config.yaml
num_hidden_layers: 9
hidden_size: 768
num_attention_heads: 8
num_key_value_heads: 8
head_dim: 96
intermediate_size: 3072
vocab_size: 8192
hidden_act: "gelu"
norm: "layernorm"
norm_place: "pre"
norm_eps: 1e-06
positions: "learned"
qk_norm: true
attn_scale: 0.102
bias: "all"
tie_word_embeddings: true
parallel_block: false
init: "normal"
init_std_qkv: 0.0175
init_std_o: 0.0
init_std_up: 0.0175
init_std_down: 0.0
optimizer: "muon_variant"
learning_rate: 0.0118
beta1: 0.95
weight_decay: 0.012
lr_head: 0.0048
max_grad_norm: 0.5
warmup_steps: 0
schedule: "wsd"
decay_fraction: 0.631
decay_shape: "pow"
final_lr_fraction: 0.1
batch_tokens: [65536, 131072]
max_seq_len: 2048
doc_mask: true
train_tokens: 906800000
max_steps: 9783
dataset: "wikipedia_en"
Each number is 128 + 24 x the weight over its row's rms, rounded and kept within 0 to 255. Layers, rows and columns count from 0. Numbers have three digits each. The size before them is the row's rms in percent of the matrix's.

# o: layer 6 attention output (transposed), 768x768, rms 0.107, rows 442-479, columns 704-767
# v: layer 6 attention value, 768x768, rms 0.047, rows 443-479, columns 704-767
# q: layer 6 attention query, 768x768, rms 0.0472, rows 480-488, columns 704-767
# k: layer 6 attention key, 768x768, rms 0.0452, rows 480-488, columns 704-767
o442 100:158107134110128117131131131141138116146118166120097072121146149152059093125141120110115131115118131126166135145122124095159144136097122107150161098166121114159160108186128155138108149106129122
v443 101:129176149126122108150136134113096155099120107142146157146130146155101140143126171097134141118161135144130173126093091141098140138139093145103122082124077165127160187103141152093139101113140171
o443 102:112119162173163125126146111146155109120098108118124163094140133072095146129109125146115153108130103113135147126160114110118162169130117079101119121130116072130141145086120161143113151136118122
v444 102:150116120120107084147166143099161117114119145149078110078108109156133146141102139099095160094135131117119092153113126126136113154150137123122120152141123129127118124098157160135160163137162134
o444 102:102080120169120115115144118188133149157088162171122167110088156121142138133120131107077118120127158108130095116153102141095128133104137121126145158117120140122090143096130084123141137131174151
v445 105:095143157123096118112153092127102145146157164102128166161163169139186164127084136131107155120171135120122113116094125109113156140131130122111112151116105121108137091152147088147119121133157151
o445 107:100105107124135121096089113116144138151114139142102118133116125141112104129112119121105147139128146127141081138153129123112065119080127129117094154089125150132108112119119097112117103179108103
v446 101:147116117134174164145135142167070121125130145139148157155162124127162098130182134115140129143074125153144152132132098163117125117106160078133133145102118100127165110153140132135124128136115113
o446 102:106128121121144132142177096093114117095176128083114141117105164173162138143087093139171147136152135112131145120136160101155133156119114131129114100109111132132113118198126149137132112113134109
v447 107:135144110182142101167153132132120152115117174129112134122127113160090078097116100127101121122129049161104135166136140130116129150090077083143132132129137111112129130137152130119108146136148126
o447 104:122113145183164124141181076123135099092135098081122144110147165141102138128095135119160150141066135149143149118136150144089164122095149127111137109076093117127136083143150139102136130136181142
v448 097:145158136036135109129165139105123137161142162146123143083156107104136065098126113138136136107096145134162118128108143121163128180125114112114135118118114127107143149106184113108115148142161181
o448 096:108098130123115123098152177087120179144163087104129106121155116170162128088128121114099164110134110113149088126157109099162100124097134144133086089151141089122106124111087137126117101170156140
v449 099:107136129098096174122131126146151109075120123129126153119103126122118115116152104116147147165171122122123125083113122091127135169106130160109132121148177114162138136145082146104159092078163139
o449 099:140157129113146126160132126093142126134128158097138113105148134127127135115101152126107127089127084159153134137130151110158122117094130089174137169115187155157131114115138097080100171142157118
v450 099:140148139126138093134075088116112094121115092139144146172117125130157116143131129115131109109115175102138111120149140130128114149105150095077111074116109120093145121130095116144149085115139173
o450 102:135122124124113143109095126132158114173101109114124119114109133102145129135115107141083101150156141135115165134103142118131160156146112077130131202114137075150146105076096107108165122142143124
v451 095:123134099113114140093122150138125119115158124133171109138159148153137134119129122135126125153120121148100171139132120135126131113117114084109135131119153132103173120116114104149140099065188124
o451 096:131129115120175110138137115131082172141145145134129139146142117113113082153090149139171167114130147092159124070146114094151109098133125149132145088128141100149118117122126119118094155116183085
v452 097:100165125119100094119103107096131099093143139134100155121068165121142126133093155133112100149138114138134091147095160120137194143101123122113098111136112129131140182085119132172164119115140134
o452 096:151074211132099177078089140134105118124102127113152127127147079130102148134131125089092117123096131160135157142108106115142090165156102135146167125111091158128122148115087136082145172206101106
v453 102:125108143149163092152135099148102089144090131105128135107073135143111146155138104154155133147115111155122136116137110154101095133119095095122125153198115091123163150134123110130094157185116104
o453 105:130123113135137145106095138137189110131129146125119094134127163080141081136180091156111129131114127129117140103151153117128123129106150109083151096100076123157141109146117082139114110116137126
v454 099:153123094063114167131135121137186117109113126188129156105150143150136166131146124153155135080131109126140099127141146099148104125116115141131083165157129139154095127128123162119116116099127128
o454 097:158081123143138120106112127138117143073137161125136101143165145176112163157096150132144115150129157107118117137103113111168119190111178127143136112122170170089096147111094178161146120098082148
v455 098:146158168140147156144113155130124120129105095115146148131148115145142135113123101137103132114101119142120147133121158128119144150153112163136123122122117113167137122136150128115127117122123068
o455 097:108133119141124124165143113158144122166129117154081106149161149142144106117130118175123128154135115137164128181110083138083148152162169136100080115113087141135164140132111182126151152111104158
v456 103:134165102120121119122135142114150110123120102167121168129087110100148103108109116121174113138135131127169116118134123119135101113103142151160123137086152151116099098183110136123138142101157130
o456 103:138087119112128179102165131119095128114108128122125139084137156088136163108119133106176123151105154121139157112133105113139074181111125112139173119131120160137112110081134086160138115124166142
v457 105:110088119089141047134122138142155120159133120150153092113148125133098143157157117123114106108097138134143138125129171146171118143136110130083092124170093102119159110145142162108152123125132175
o457 104:118134112130070141118123141145160152079170171106131135117104106154093081090157143110132101114124146135174077141136143113089137155150112100134115137132155140069126137094132130121140096071152117
v458 099:086112143139138151125141135151087094152096101112115157126101145121075145118130152145139170113131119151159179111162147138140086130148143149161108142134123111171178076137096145083139141148134136
o458 101:108116139137146086160132124104168150116160079124125109100120140164189106119149137116136129157149113138134142146125135156114143120139148124116126108075132124143147137105105143124096116100116149
v459 098:077122138136156114116124156122114112118134122108101137118106160143104132095129143078118133126163130112163141144131117117125099110125100117130096128110178120130135094106125120125133154171158073
o459 098:148113118105108122160121127124131148162160102124140093130127107131102093186104105143077140149081120121162086127157110106156151164140150153133133113139118134101116122106082080134164116113118116
v460 100:133117073079137067093123122139135153138127169074160141091098148128139151123132147135124129151113118132160112132132108111140150140126093143147119138123104135060131097102103122136121147115137182
o460 101:124131120113141139184162116111162126116136141147104110154130106127132088102123129164149135182094109158080122097105114138116101120152190133104082105127109076144132107119119122144152064109117119
v461 102:134070097134119107107141086121137129166133096106099106113133153135135132165115078131078099150155111111111124114120121156149098140104121157136086130146109133154139108137139132146139086164127123
o461 096:121116187139158149137152145138156138123149129134167156146139151135125118135138129115182125169119130135150092121102115132128103151139155127073136131113136111099130110166174103165086181163089155
v462 095:112125129157108162086106142175111141081151136142077139117121098108089189125153096158103146118116148104112128139136144127145141153140130181171164115137135050126121146138121122157115157112098137
o462 096:134147121162150120136113098139109098114121121136139161134137157128094120149143166095111119121137118147126083125116131148117147117128146098181118090111097158160153106125146160123136089130143135
v463 102:121155135125078104173115169144141141136184123097121173109139114121156125147134127084138079155129108142136125102095131135127087132131139120120131105097147137090156125128129130097161096155119163
o463 103:121127106132127117074134134107112133118133148125101118081062117140143126130131118141118135122090126143095128112130134132169147121090153107147140115123060129059122117091140161118142148118116148
v464 106:129147161120123102151114123129111119087154095123129120130110134114117137128166159076096146138113051139142113107174158136180116111180147109116108160175125127110108140138130132139117110125076169
o464 105:113116152148091143126098156108148126094080155096139116167086087144142066160143096136127088105124151103114138139136095116159116155163149121131135168121130144125119150114088088157185132103161106
v465 098:138156141137132156177151171143115144130150160065153127140140093132127099157113115140104126150140166106177158173072168116132078121153093143183173127154101152096110130096098105099120150103121141
o465 098:146119116105137130110081121092112166080143132123123190143148148115155126091138124124151136137115118147120168102158130138142130113145105109159113112138100115117103122130081151147132108145131150
v466 102:122138142101120069140097151111159080107093083122152123114115142155160090148168144099115124118121138109136086080133112127109124087136148151138125158131137149140146127117105133104134148099113113
o466 103:146152107149126103113128098153129119094156087128093093125148122140103161145113128150117166119147097139166067138129157117148126150114133141141130169111118138137108114133111194165136169178123160
v467 096:134133102171134117124125163139161094154140100107084154111135163125121090099109128140103133144137143122171138116128139114112145136134132139129143121105125130117151104108098139096103107139160077
o467 098:134116124143112157148133116123106141105145117156145096118156156154102131152064118098092117107094124202124116159111162118145143113097111111099140158098090137124166109138142124086153122131106159
v468 105:102068120154127178115117156109103134142121142151135151130137132104096135150172066133121109134145115114134112154116128147099142100137076105125128141132131121113122124132120088122092101086148124
o468 104:115127096075097109139119104130077110141141126094118127123143137155140147115129119160134139141168101145148132132145129134147107149061112106138154103145105158126119104146138169134149157160092128
v469 099:143138133141099115117133099141143105123131130158150131146177125114121144170140095112133157149122095176097142136115120126102134114097155112161166138120151108132067155116185123109116083124138102
o469 098:162110129125151144146155171086120131132138100127169115116115160098149132104125134102106124119106116086145129159165119127109101136170165108135125143186094116111149136143113134103117127126105136
v470 102:109129099146098135137151097094136129119147142097125110162159133132120066130140151142121067142139138112119108163111156123133175148122117170112115136134143155175157062100120129092130142103107140
o470 105:107156143155136120161103134104136155143126117157122151147189091095165102092083162099124134124091143134070130129139120097119107110106154114125122133127132105133132080097170138117103114120121115
v471 103:070140153132175155170121071140099110099140162120116117155115096138130117148160154113136142123123119085077123080140120135160174107114129135123105141150169138162093136119145122151101133129105123
o471 101:119186135093181146103147133113172138121147094169148128144147112150119148126153154168164133099112103105175131137110093120107138142134138128148139105121114132096139122137089131139116162183157114
v472 103:118135126127105138099138130120154162107160133124165129114116136097115102130102093148096107155122165129143164122115158139121128114083164142158092087160107107094175146129157119157084101124112177
o472 101:135137084150122130114121113132120117109153112157128114133157108122116110112077190184108102145120100062160109135085092110154114120148096111133127077142175104121162105081088117125101082117113140
v473 098:140167125145126095128153126102110089151146121150156111096116108145106150175157082154138147143073094101110140113090140078136052143135139105119148098113091074156155118144114157152122126152164119
o473 099:140153148131148088171133121107146127110147136181206153164122100140127143109114132087072085102126155093112149118146184124094115120114111123093108133146126110133100152067155123135124134137122088
v474 101:106116189154120060096114143114130123100087131153141125124126137156133123109117096121131108143136117128121136134126150121125125106103090113115124096124141120126097094147101155121080159150154117
o474 101:130147092103142109118157153180140098097130176180147084105104114127117106111156134153154093128154127118142151108155168098107119137073079122120122116172127156139164140125106101095142113092107121
v475 100:109123141173163107079135131129118124139100119134114155126143149107148125118154090111144142113124140124111140185090091111103182126136127163105078144096157147114133106121091099123105104115104140
o475 099:117108133109136117117099161170122145123106131111148125168178155141142126102133122161144112107161108136150185093149133085117069126098140125110174123074128121126133112162148120145098096075129136
v476 098:120103121106127126145128115112117129123121128112131113158157114112122093124123143113145146144128088120122146146183133113122117132105165075147127154162154130124087167154180156118170132145090121
o476 099:139135123108165101120146096100134105097127123103100132122146127136156143144130130144128155089122114124177125131047165153147128125171158132141106157154105095190134126150095101119119157127122139
v477 102:125133149129126154105172151105125153114107126133155143098114112091133099107124106114102093164126184140110126148112151139151119166150164134101146105129142111135142136143161109135145090144130148
o477 101:165108115101116143140169139172145154088156129118125115131144117165098140102115146102117176105121133157123124175129120142162141156122072106126110109167120115161203121109098118136109192167081166
v478 103:133166123106109126102161084150157090110137107106146163152086125157127122156133126124169137130130118158086122156127108098171163103106110123135155118123155136137167085094120161110122118154118120
o478 100:089113149125166148177054114108153127094086143143083123079116142112120075112097159126095109113112137155149127104134135145131117126135159131152128108098138108153134139151096120162149146114108151
v479 101:109122116098148116109135121160103133135100111128125106131094095138171096145151142139107148132152163140124147131162155108110185142124093121078098130162145154151130150155109147132108076114115099
o479 099:127126084123137128130150121151153153126134109130154137155126112137164121094145158111101126159121129128142165132108078110096121152147152157159142145124120160149139111106144118128122164108117135
q480 088:180130158127147158149124129126181094094125092119127100145147153134158134157119122099138139141142135132183126109121097126126082089157090113123149114109122162085103103121137120117144151135136139
k480 085:149153102129072137158117138130123161080141099118125101102129131114138081111132149163138113178158150111128105109107130125155114180155094135118168121105174115132102129146145140121133094194163137
q481 116:153194124184088123103141142122137140125159114085133132099119164155121140097124127101099102145117097082172129161129100154096091142117089117097091113117139129084094151098130136087135127154080122
k481 116:117065136170105169129121116123165120114139133134121118115157128128146152121100133128140140182098107097120128120085155126090138082140165157124160154139096114109144111126127103146116150136132134
q482 095:187122127107111060093104110132086137098091116188112147101096146113105157174119082169125114131171155132176171123115149121107088143155133131149094145109105136127096125115126143155132109132124116
k482 094:121140159152152107114148131170123134180125120113161138142061113142101128147129112122135138122166123081127109125130143146134092130088100106127160137178129118151135162098126133142116132169142105
q483 161:140072113125144125134148117136125100167141160133098149142148159093190138126088090122145167144096126085122142099153154134148135111115124126122107118119077150154133114133108123153148166069167158
k483 127:135133132071132126130130138140102128159143148130115141114091126133141165143117160140090141121099108142101140086104148156146129116170125119132096126146110141160102141195122132185103102160133128
q484 096:063122120126140133145128140160147086118177122149090107118110150131134136133133149145115200144111116095136090125116112101169155152155119136119123101111123071118136102135156114135130169116110163
k484 110:122147118156141150175123126157131150130123119148099186169132130151110099092128118067127121125131122139148155141166160129100145181135151126170166154069111145116153156147097183153111093109144144
q485 098:114138104143160169091103115129137147166125097127115103139114143156103157105134166128159144123164136143148127151093116136121136095130138120143120131135152147124077108106116119176124179153164131
k485 101:138120144106148125130152120156105112151076091170139138145108082135145098142128113126167090132088106170102135122136109135131100137087113156168180110132084152140127096111143127143117117109123143
q486 098:130117123085122109094135113143130094128111141106093114138113171153137138092125171142160107183128110081152116087177135129129118126118096123098135126144138120132126132126069136145140149171140051
k486 095:154151134171163176118092164145122128148173109130129110176130149151150168112147118168108140137089133151177107104145112152113115143120094125102146155103131147159145079154137131177147169176095127
q487 100:094094144109085144130105131143167086113118130112130108161158129112110087118155113188113110108088151141136100162106104125145129124158136127124122153172159140146115157176141141161163151133129113
k487 097:110122131106102106144107129119106133142174179115132130144097151101150119151149119155076138098118167133142152155143136166156111155123121080096133123085172124158104162129094106144154176145126080
q488 084:079110098092129099166102131135074104136111116138095148149123137149153103114148164102167128101124148134152137121156109120149091089149142127173136144165146125111129131151095130157121115122125122
k488 092:136111132103148120098166068101106100148129113170145178157122095145159208113127208129150166134123116152114106116115100154144125085124137110187136101175119094137143099155157092173146136091092118